Weights of a small GPT-style language model, trained from scratch on English Wikipedia: untied embeddings, capped logits.
Each number is 500 + 40 x the weight over its row's rms, rounded and kept within 0 to 999. Layers, rows and columns count from 0. Numbers have three digits each. The size before them is the row's rms in percent of the matrix's.

# layer 7 MLP down, 448x1344, rms 0.0944, rows 101-129, columns 768-863
101:507549519435502518509484448494472615564559454467419541485549503511470447495538573458579515463459511479504415500499491437412546456508468599560535455559531540508518524525557533525521583466441370469496591509510460535532526489471534496504510544505501455467467533485419495471486542484505552465
099:545491524514536494448496467494541580569490498476481504481497483502549529465505436520490509506415474482468475487511396463508535493500500549490554432501513430470524455463530585527492550459524536500524496494483522431552593474460499441530438499420535478459508446464562516506508503513494540539
103:503514468470531435439488437381544420501520467474473476474532539458458512462476534495402517507499460510507516534492463486481543470429511485509533501557513456499452490477441446533509548486408431556565521539561586515519483471506508490460551493577534503466502534418500499488453430541522472562
101:516483476517475502584443538495502521497468527543550474538516384536462578470496443529483490527499508534480495529484577519487512467424526446452452450537548468459531459504549411550477498492560491539551426419514495533562480552517489484506494464517503513503492531557541459482463534602464533456
103:512473463499542425511461500494510496501457484561578497480485488463445525472510467505422471429475528488440481459532572506427488482505477500474538466496541538453492451525514460466476529492531483493528534500542481450459455487481466572528461507456510443463484582462517530510499471448531506477
097:489475557475499471496527520543533483500495543528483520480448459539466479464509422484419485565529515567560458532448504533603451422451515470488598534491442530505556456576472536439452508503506496602525470513557459500513575432528423473538554508516481563504443542500472511602534507424492505482
104:587423444506465464503582578496523519617540540418501524520519490461500406471512510557453464467486472510556544500546500465520471519490522547496530529475419566487550528544435514524430463434477574520486448549521531494585496526499456472530473590516475555449478463551506519489453478532413486464
098:575456529528459462519543495503456507512515476446494475472479564426502565444527483515465545508465477448520470475500534491505423544517521461505517527430576504431530486542521492455449512506535485462580525558504488490496501514479558462475511586474471562517475458458500494477491430478480494576
100:536461516604541529493467544500508526490536528572537488496570456453488474494452451548556404518442514429460479485529512567490576487504475434461552480505473540521475526547424573433520468535543520511568516464538475472458493505533478514535475502528524500430453505507476531518436507514538476557
099:570569502548456516558513475509515516557476491494617539462496542460506552594534460489515471505541491542563449502511493495513502493493517509486499494469441503497551469461519507508471568504531542501500398494468467470562463551479527465538529553486519485527544493488503517477517457552501564492
100:618541488508466542496520417481585521467550504553455484471530501486452511442492529519551532560479491534454467483430460471488534486502561548478431499450464512548515448513542549464487503529493487500467442561534470485502504443478450471481553496458442559501543458505494438525507527511463431487
100:499466494609473494541411487506470464480498442554464515496491434467508505521523465484474494498496447487469484490435519518442534535568536486541429508447495516449569486463488472574437520511501518511529509516515542527565471510531457486488453406498489524480409439516478479469517447457466459483
098:476446463486472506520475514505527431470507459515492502435488490546541506476444621512494506463488493528501495509447511491424498517540547459521456441459505528391448520484524532491476496453556481471524505439478524558495492470497554592529513437565504541451481506525551532478516558527474493470
103:474509497532508485495464513496556546518449515518517459477513504516451533520471455494462514498519533521435500532424464462501533451487507533535453472519613459554509396526567536511480451496478489475497521463479522480569510528509512569428458518488583488477473546510463497524440522477472528485
100:523542484483474494433493526501488530499584577498476471497536454496562500499445471539412540550460482529520586506495502481471470445519480498446532485446471484541508536494527565508542492490470480479559531521466454494453489512506497542492476539482514563483534572525458459431498522479483501521
101:507489410502517445492479463483518503492488545489549485479546520481430497445545496472525450483545489502463497491488503459485497514472453520569485514526529520534484464482535531481525563478504515449543425441446537542488518397586433489530441525473486485463504493489457473504536527527565548469
099:471509454466531445500505517484497535542434523528471460483507536586512475529469545480552524489531528417463423504453466547601496450492482486452492461451439527502516477544497476491545466558466514574443543527434421488494504521454520469542539480515464494539505516595534466507492505487530532488
101:420484447533456460532499531448513564515563470480501406531478497501530544523509476501523492584512478525532532513447445491505505565491473489490448506531474495544478523499544466517531518515499443492473505550480498494435482437514514498491465549553468483485487492484510475521516477414548533550
099:539415489572494465535501488508494534468544443535589481458495487519450520438536465504519536509478493488514490571457429480513477514537482484555448489566495507485440489510537578469486545526487488440452482508560490464515543528488541473470523549572471495539431484483518508504495577446455436484
098:517486483493465490446537597521530530479492472491534494489448549510508474447504499493476511454509526465564543463488566517456538469493486480513589570525389500505501464550473516473474479476451523410449432476475528463438536531497420419489506548458511523539498506423540488552445455466490543473
100:543478589490505455457477502493474520477472485536610538565466462485545401499520454419481471531507463501471554486524580500518507436520459545453438550519461534467486533494428462507466503508482498471518487586498475546515468598439481430478515454503490472510463478488454446521481508484473449499
094:556476484489464541530452572515463483496526500514439505477530560550430539503584481410533539450567528529498485485523574487569527500477502446553560529444395479500576526474469518494489466442538447499461512482497512470537495524494455562488555462521440517514448485516530504491532498485500454518
101:493505488471465523564500484501534489558466458495467516476598417563504507512534451540491495539484512566490536567452534504507576491502512491462574568489482444531506445486598560548486482481508561464503539552483494551519410414543496584539504508500491511528502452554528452539481585477465494467
103:511484431492466528492542481527456456431515460535421522528502486518476502463462461511519528489524438460499553519539607547537462488461546477511557530610503530480499494495481593545512519472492522469496531520508467491540476500489472504508504533443472483445474564555485514542520530486420423446
097:510456513494507547500609507511502479436534501482528481471542534490571509511400482451558558499468506485495434463479476443503450478490515506472587494461522511461521508523496434512485478544490518490495522477485534502454551540522488455513443407482500531430558560529500565512556552566527498463
098:562464505540472484539455514484399509500498486537511486462457566538497496460490482524541504494515499507508528540502457529425518465513525422490479594509546532489464468508489443538524495529487548432545538476539487485414490505461507503440459455446473489475488551562581558587575482511487510470
101:558524476542524546555491532541514533529492428512496590539418397484493445509515504510412487503452538501530498556509511492522537597476537507588483456507472519517555520581590511542524508542558499550511534475549475496427575528471446514485560567479514523525544500534594413560520485519469561526
096:469529510513463507544497517498485556491489508558404458442488433526538488542431497544481422505519536509522518479490487514520423543480482519545578496514519489431539502519519485480539485435449500538511448490510498515464500398472469492550528551458485503458451430472471503566486485483475553499
101:508478515502492491425503512496518479436482549528454451463491561488518493537469533430501508590425522539472513531429491543513462536393527505539460532451506477523497533482479442507499496511485535504503462516534504472475523450485451538540519503430509497531493468399450580461517486552522601509